Part of a small language model's weights.
Architecture: LayerNorm before each block, learned and rotary positions, biases, tied embeddings.
Each number is 128 + 32 x the weight over its row's rms, rounded and kept within 0 to 255. Layers, rows and columns count from 0. The size above them is the row's rms in percent of the matrix's.

# layer 5 MLP down (transposed), 640x128, rms 0.0562, rows 415-427, columns 0-127
size [102  99 123 109 109  69 112 107 106  86  65  93 102]
[[203 131 154 169  68 153 122 115 107 132 123 110  91 172 153  87 161 160 154  59 193  61 158 127 127 186 147 103 160 174 152 125 110  72 136 127 137 118 195  51  83 113 110 149 161 112 161  54 147 146 127 105 182 139 121 159 168 116 125 143 122 138 174 130 134 125 172 153  83 112 142  48 121 117 128 193 136  93 164  83 124 179 142 107 137 145 156 108 148  72 162 145 103 113 140 126 131 148 148 186 135 112  82 130 182 158 157  72 122 174 154 115 148 123 158 131 121 115 134 114 105 153 144 123 152 136 131 132]
 [151  90 190 147 153 157  83 107  90 154 149 149 146 104 122  86 167 120 133 149  94  84 139  63 169 137 146 129 114 106  70 141 143 185 123 165  75 119 103 125 204  64 171  92 173 167 132  98 120 148  63 123 103 174 187 105 151 114 117 108 134 138 136 179 123 207 122 146 119 136  73 112 105  80 102 118 107 147 122 129 169 122 129 129 114  95 136 126 158 151  64 100 158 132 123 164 150  94  91 135 148 132 158  88 190 144  92 134 140 124  91 134 100 146  97 169 143 168 133 159 146 128 200 159 129 110  55 134]
 [140 171 184 167 150  97 153 121 171 136 179 137 149  97 174 143 157 113 105 136  52  94 155 120 132 117 179  87 134 153 136 123 178 108 111 112 135 102 129 126 137 170 142  92 132 107 157 144 142 141 123 210 149 113  94 192 130 138 103 132 125 163 177  69 117  69 181 121 115  93 122  90 127 144 108 104 177 133 135 107 123 111  73 186 126 162  85 136  71 111 140 104 113 160 167 140 201 106 167 128 104  54  79 153  88 123  73  87 109 131 157 155 144  83 145 104 117 125 145 156 152 145 173 155  89 157  87  80]
 [112 162  89 137 126 134 198 115 111 119 109 104 153 190 116 153 100 149 164 180 202 139 142 136 115  92 119 103 111 151 130 159 188 190 126 130 100 180 184 137 126 161 132 110 129  96 154  76 171 118 142 106 123 128 117  81 184 135 156 155 161  71 115 132 131  83 104 116 100 144 186 136 188 100 160 106 111 111  89 131 115 106 132 108 116 107 141  89 160 116 128 125  79 148 150 168 133 182 188 175  99 197 143 118  73 152 119 201 105  66 120  90  88 143 148 117  88 153 125 126  81 168 101 131 184 133 139 109]
 [131 129 174 183 145 129 111 188 164  84 127 109 156 109 128 110 127 147  81 132  92 132  91 152 103 160 116 146 166  93 147 128  94 108 136 101  94 117 128 143  82 103  54 164 119 127 128 125 128 121 162  63 169 185  99 152 173  90  69  92 137 128 130  95 103 131 103 146 180 121 108 191 169 132  95  81 121 136 131 177 117 136  97 147 134 100 171  99 171 166  96 144 146 107 217 153  98 119 102 156 115 125 102 127 163 139  90 155 174 105 112 111 101  96 175 109  80 158  71 109 194 110  87 207  91 136 157 139]
 [ 76 146 134 124 101 133 104 115 104 150  87 155  95  91 133 103 146 120  66  91  94 139 161  82  97  99 134 148 112 117 166 158 148 170 101 167 178 149 135 119 118  82 139 140 183 142  71 138 116 150 164 132 102 102 181 107 176 151 119  92  63 174 151 167 157 157 104 140 119 179  65 139 160  98  82 135 120 178  93 161 166  91 113 133 124 159  95  69  86 147  96 178  79 167  88  94 131 142 120 104 181 136 155 123  88 168 142 189 150  89 186 140 133 148 172 123 132 118 109 124 148 128 124 149 131 144 222 128]
 [148 141 146 177 110  83 119 129 186 118 125  97 146  89 183  79 100 151 113 176 184  66 154  90 133 121  60 137 181  86 159 145 113 137 145 117 144  94 161  97 188 150 165  80  88 168  92 146 109 139 112 149 110 145 135  89 145 114 135  31 103 190 147 104 118  71  93 115 140 141 133 129 161 126 104  92 152 150 127 125  90  79 149 181 130 140  91 168 158 129 137 167 106 142  80 156 112 150  69  83 139 158 112 129  62 115 116 135 130 120 121  60 129 132 147 110 147 117 101 130 111 152 111 155  76  87 153 186]
 [153 132 113 102  85 136 141 154 110 132  99 121 145 165 162  74 116  99  24 103 157  88 113 184 173  89 120 134 126 144 104 152 116 154 122 109 151 155 130 186 133 137 100 144 142 148 105 183 129 195  82 146 165 157 145 142 151  28 161 112 144 147 114 108 195 148 117  84 157 107 146 157 149  84 119 146 128 115 112  92 111  91 138 147 121 169 197 158  73 103 101 140 104 161 112 121 142 116 151  88  81  63 157 130 111 106 160  63  88 116 130 153  89 136 165 151 121 132 115 117 148 123 187  69  81 115 107 154]
 [149 105 143 117 160 131 134 161 126  66 141  99 146 146 119 171 134 116 109 149 154 140 150  86 133 145 122 169 139 125  82 112  81  74 151  85 133 138 138  80 138 112  71 137  94  98 161 167 130  99 130 140 126 120 158 120 139  51 163  81 140  82  96 161 137 138  90 100 142 125 184 199 189 114 177  91 124 103 135 164  85 182 106 115 148 123 122 127 152 155 151 202 138 129 152 152 148 140 169 219  72 155 148 175 149  67 134 127 143 112 128  81 109 122  90 138 161 148 130  43 126 142 166 127  71 169  95 138]
 [123 141 126 141 170  96 104 147 152 101  78 184 156  73 116 181 131 130  95 110 161 136  93 104 126 116  68 103  96 156 111 156 142 119  96 119 129 138 200 140 131  78 137  89 114 120 132 152 102  89 102  85 111 155 136  93 150 165 129  60 117 151 141 132 119 152 132 124 123 156  63 142 197 115 147 153 154 129 166 113 129  98 131 167 113 164 123 139 153 152  78 150  83 173 121 106  86  77 192 114 158 194 142 122 136 140 103 104 157  90 177 159 173 115 176 147  63 129  68 174 148 138 167 154 120 225 148 116]
 [151 119 127 116 143 187 152 212 119 178  56 122 136 130 109 160 140  94 106 104  89 134 138  92 145 121 126  82 104 145 162 148 110 136 179 132 120  91 181 122  85 152 161 119 103  88 126 153 127 124 135 118  66  99 140 127 109 152 100 105 188 155 107 107 106 179  61 143 179 132  96 155 144 180 165 118 100 121 158  69 122 143  97  98  83 151 125 180 108 165  74 119  68 159 169 109 157 161 149  95 155 198 137  93 135 154 169 188 103 107 188 142 131  94  83  96 141 118  95 140 160 117 137 161 147 180 120 145]
 [ 93 117 130 113 144 130  61 120  86  93 153 140 150 139 113 117  68 154 170 165 119 214 135 150 135 142 150 167 134  73 155 125 126 120 171 157 119 162 132  98 163 133 111 109  83 146  91  61  74 163 112 126 104 123 142 132 115 137 133 174 130 119 132 174 129 147 156 113 110 149 139 108 120 103 122 156 185 182  92  50 182 182 150 132 150  51 124 128 187 127 110 101 178 109 111 120 173 143 134  95  96  62  65 122 134 158 140 127 122 115 130  97 149 166 143 185 113 113 114 140 122 166 177 129  64  54 155 146]
 [115 155 185  77  83  91  96 105 106 200  71 121 125 126 149 166  81 132 174 104  91 145 100 159 211 136 119 148 197 142 131 100  79  96 123 141 154 178 124 147 148 139 156  85 148 118  70 113 141 133  80 118 164  65 108 112 118 159 152 108 112 142  82 146 198  76 193 134 190 167 110 156 131  81 152 178 152 129 147 146 134 125 180 129 113  98 122 140 137  92 105 127  98 116 131 109 139 169 152 112 129 143 152  84 128 113 127 109 132 132 116  96 185 209 120 119 135 116 127 128 114 103  82 159 184  99 114  88]]
# layer 5 MLP up, 640x128, rms 0.139, rows 416-427, columns 0-127
size [ 95 126 114 115  76 108 114 104  83  80  83 102]
[[ 79 112  96  40 136 130 144 173  87 166 107 192  83 153 152 123 142 133 167 130 156 129 112 124  90 124 123  82  46 128 166 100 124 161 154  96  87 116 106 146  72  75  69  59 119  90 160 109  63 132  86 109 105 133  82  83 119 136 146 135 131 135 126 111 128  59 176 114 113 116 160 138  81 128 167  65  96 166 107 116 142 153 171 131 140 152  83 114 124 120  77  95 119 190 127 105 133 134  91  79  96 158 149 131 111 145 125 149  74 124 120  93  89  82 145 107 130 144  85 148 129 143 134 164 119 142 115 181]
 [ 81 117 110 135 111  89 185 178 144 121 156 122  63  89 124 162  99 125 108  62 147 144 125 146 130 156 120 114 106 140  88  99 109 151 104 163 162 191 128 205 135  89 180 103 155  95 114 132 174 138 125 171  98 159 137 161 102 121 128 104 180 126 105 101 121 156 121 158  92 146  54  80 101 160 105 153 112 161 150 158  76 116  72 185 102  93 134 130 129  90 128 141 146 124 112 113  15 136 128 192 150 134 141 135 118 137 114 124 153 174 118 106 139 156 109 144 135 173 113 132  50  98 106 135  90 174  87 105]
 [122  67 108 115 111 149 130 196 120 116 160 109  87  29 108  72 170 118  92  71 109 130 119  83 129 145  89 129 160 135 121 107 111 111 110 197 103 146 113 107 163  62 103 159 121 136 107 100 143 121 127 190 132 161 107 126 146 130  87  96 137 153 128 134  99 197 102  64  73 139 136 150 134 170 162  85 188 162 130  83 175 146 166 118 121  92 152  93 117 161 138 168 167 133 157  95  83 158  80  93 148  90 140 131 117 134  87 156  67 100 171  99 115 127 148 159 147 128 145 123 142 105 108 191 135 102 104 156]
 [127 165 130 110 128 146 108  87 104 131 110 107 104 168 175 122 200  81  87 117 120 139 154  98 141  94 128  73 133 138 125 129 136  53 134 159 154 154 228  76 139 130  66 136  85 151  92 119 119 170 141 158 137 155 168 158 109  78 158 126 171 188 120  68 166 136 116 105 147 147 131  90 112 167 212 161 141 106 163  67 180 139 155  96  85 107 129 109 131 129 148 110 111  91 110 149 176 104 121 162 195  60 123 131 172 145 125 174  93 131 102 124 118  77  92 105 111 102 133 124 150 157 139 142 140 107 113 106]
 [189  86 133 131 153  28 136  88  69  81 163  97  73 151 167 131 142 114 116 105 119 158 139  84 159 134 147  60  74 175  74 141  98  53  85 139 135  95 143 108 130 112 113 134  95 167 123 138 145 124  72 137 117 108 162 182 112 134  99 123 126 164 151 127  59 145  89 171 107 112 132 144 172 106 146 139 113 107  90 120  79 120 137 102  98 130  84 115  73 138 199 104 159 164 165  74 157 129 139  66  95 156 140 103 133 136 111 145 142 156 170 110 110 135 136  98 121 145 103  72 149 110 151 108  92 143 120 170]
 [153  99  85 140  79 125 101 124 122 207  96 169 149 150 140 167 148 112 163 132 131 144 123 107 163 145 133 114 141 198 158 104 133  64 143  66 143 120 159 135 130 136 176 157 142 135 115 121 127  60  98  90  87 168 103 153 110 149 106 174 124 123 112 114  77 182 122 170 100 120 174 141 103 149 144 168  85  71 123 134 169 197 118 114  89 141 103 121 173 163 120 154  72 147 135 132  99  84 117 118 149 184 199  85 114 170 130 151 145 119 142 185 146 105 190  98 125 108 143 111 147 170 156 188  95 101 123  67]
 [ 95  96  92 111  70 182 144  73 158 125 153 112 123 111  94  68 164 128 112  56 130 148 110 115 177 101 139  81 126 110 119 110 167 125 158 162 161 106 106 134 127  84 181 113 119 144 104 122 153 123 169  97 132 166 144 114 160 156 118  98 112 100 103 137 158  95 152 212  99 110 121 182 119 109  75 159 150  74 138 116 115 115 122 142 101  78 141 133 211  85 113 176 149 125 122 100 199 120  69  93 153 187  98 128 130 131 109 172 166 164 148 133 120 152  52 128 129 133 131 100 159 134 131  50 160  92 114 116]
 [120  97 147 125 130 105 118 163  99 202 154 119 177 117 100 104 130 153  88  83 144 136 138 160  97  93  40 145  97 118 101  84  42 170 140 190  96 134 163 102 140 139 148  93 163 123  88  65 135 177  98  94 166 153 105 113 174 113 132 121 156 181 152  88 122 128 151 178 185 124 124  58 108 153 154 134  94  99 125 114 146 162 150 173 130  80 118 135 119 135 156  77 111 154 131 156  81 124 144 138 165 151 169 149 106 162 142 143  92 128 161 137 134 111  88 145 123 133 195 166 123 133  91  99 152 114 178  57]
 [111 166 110 107 117 106 147 133 112 126 120  60 139 160 145  66  93  70  53  72 111  92  95  82 163  69 190 155 137 110 142 111 131 183 148 180 169 164 113 161  75 129 134 141 147 137 115 119 190 155 150 134 144 104  94 118 107  96  94 199 200  90  89 127 133 115 174 147  98 135 198 112 107 148 128 139 126 117  72 136 131 109 149 112 102  89 180 122 106  62 132 173  85 128 122 141 110 140 153 163 114 116 111 128 126 112 155 107 142 121 128 149 160 144 159  66 189 197 144 108 148 118 116 146  92  95 123 141]
 [131 172 127 157 107  24 145 106 125 143 110  81  71 120 133 110 158 155  96 143 154 143 112 167 116 143 129 112 106 160  96 117 108 161  49 161 180 104  87 106 160 122  48 140 135 152 168 111 143 155  61 168 145 151 138 112  98 113 122 147 152 112  96 162 129  87 138 122  84 103 162 124 170 120 149 166 138 113 119 166 164 146 132 184 169  84 119 180  75 121 140 168 138 197 184 146  98 116 128 155 115 119  93 143  97 142  67  62 120 147 133 135  85 131 100 126 116 129 198 127 149  66 140 146 149 132  78 108]
 [114 111 114 149  80 127 107 121 121 118  90 139  87 106 175 159 162 162 135  82 157 159  96 119 214 132  75 176 156 102 135 133 115 203 168 101  86 138 123 152  98 132 157  93 148 130 137 160  99 162 137 112 135 108  72 108  78 110 134  99 101 130 135 125  76  71 104  92 216 110 112 193  92 142 126 178 103 140 112 168 129  88 150 110 134 164 178  97  62 104 107  97 157 119 119 116 134 132 194 128 180 153 137 141 150 135 118 165  98 136 114 191 180 120 163 121 106 104 173 160  83 121 107 102  95 139 143 185]
 [111 110 126 171  96 114 166 164 110 114 134 164 122 122 124 175 184 134 124 111 151 137 140 121 112 102 103 102 124 188  76 104 174  88 137 150 101  42 122 143 156  87 115 144 163  66 144 118 202 171 143 105 125 182 158 153 142 101 104 136 126 125 113 134 132 164  65  90  84 141 194 125 145 119 113 119 149 159  98 122 151 168 131  67 100 140 131 152 158 130 181  97  87 136 176  87 163  94  82 120 140 156  82  68 165  98 208 104 118 120 111  95  75 119 127  92 117 116 142 126  78 152 197 116 154 163  94 112]]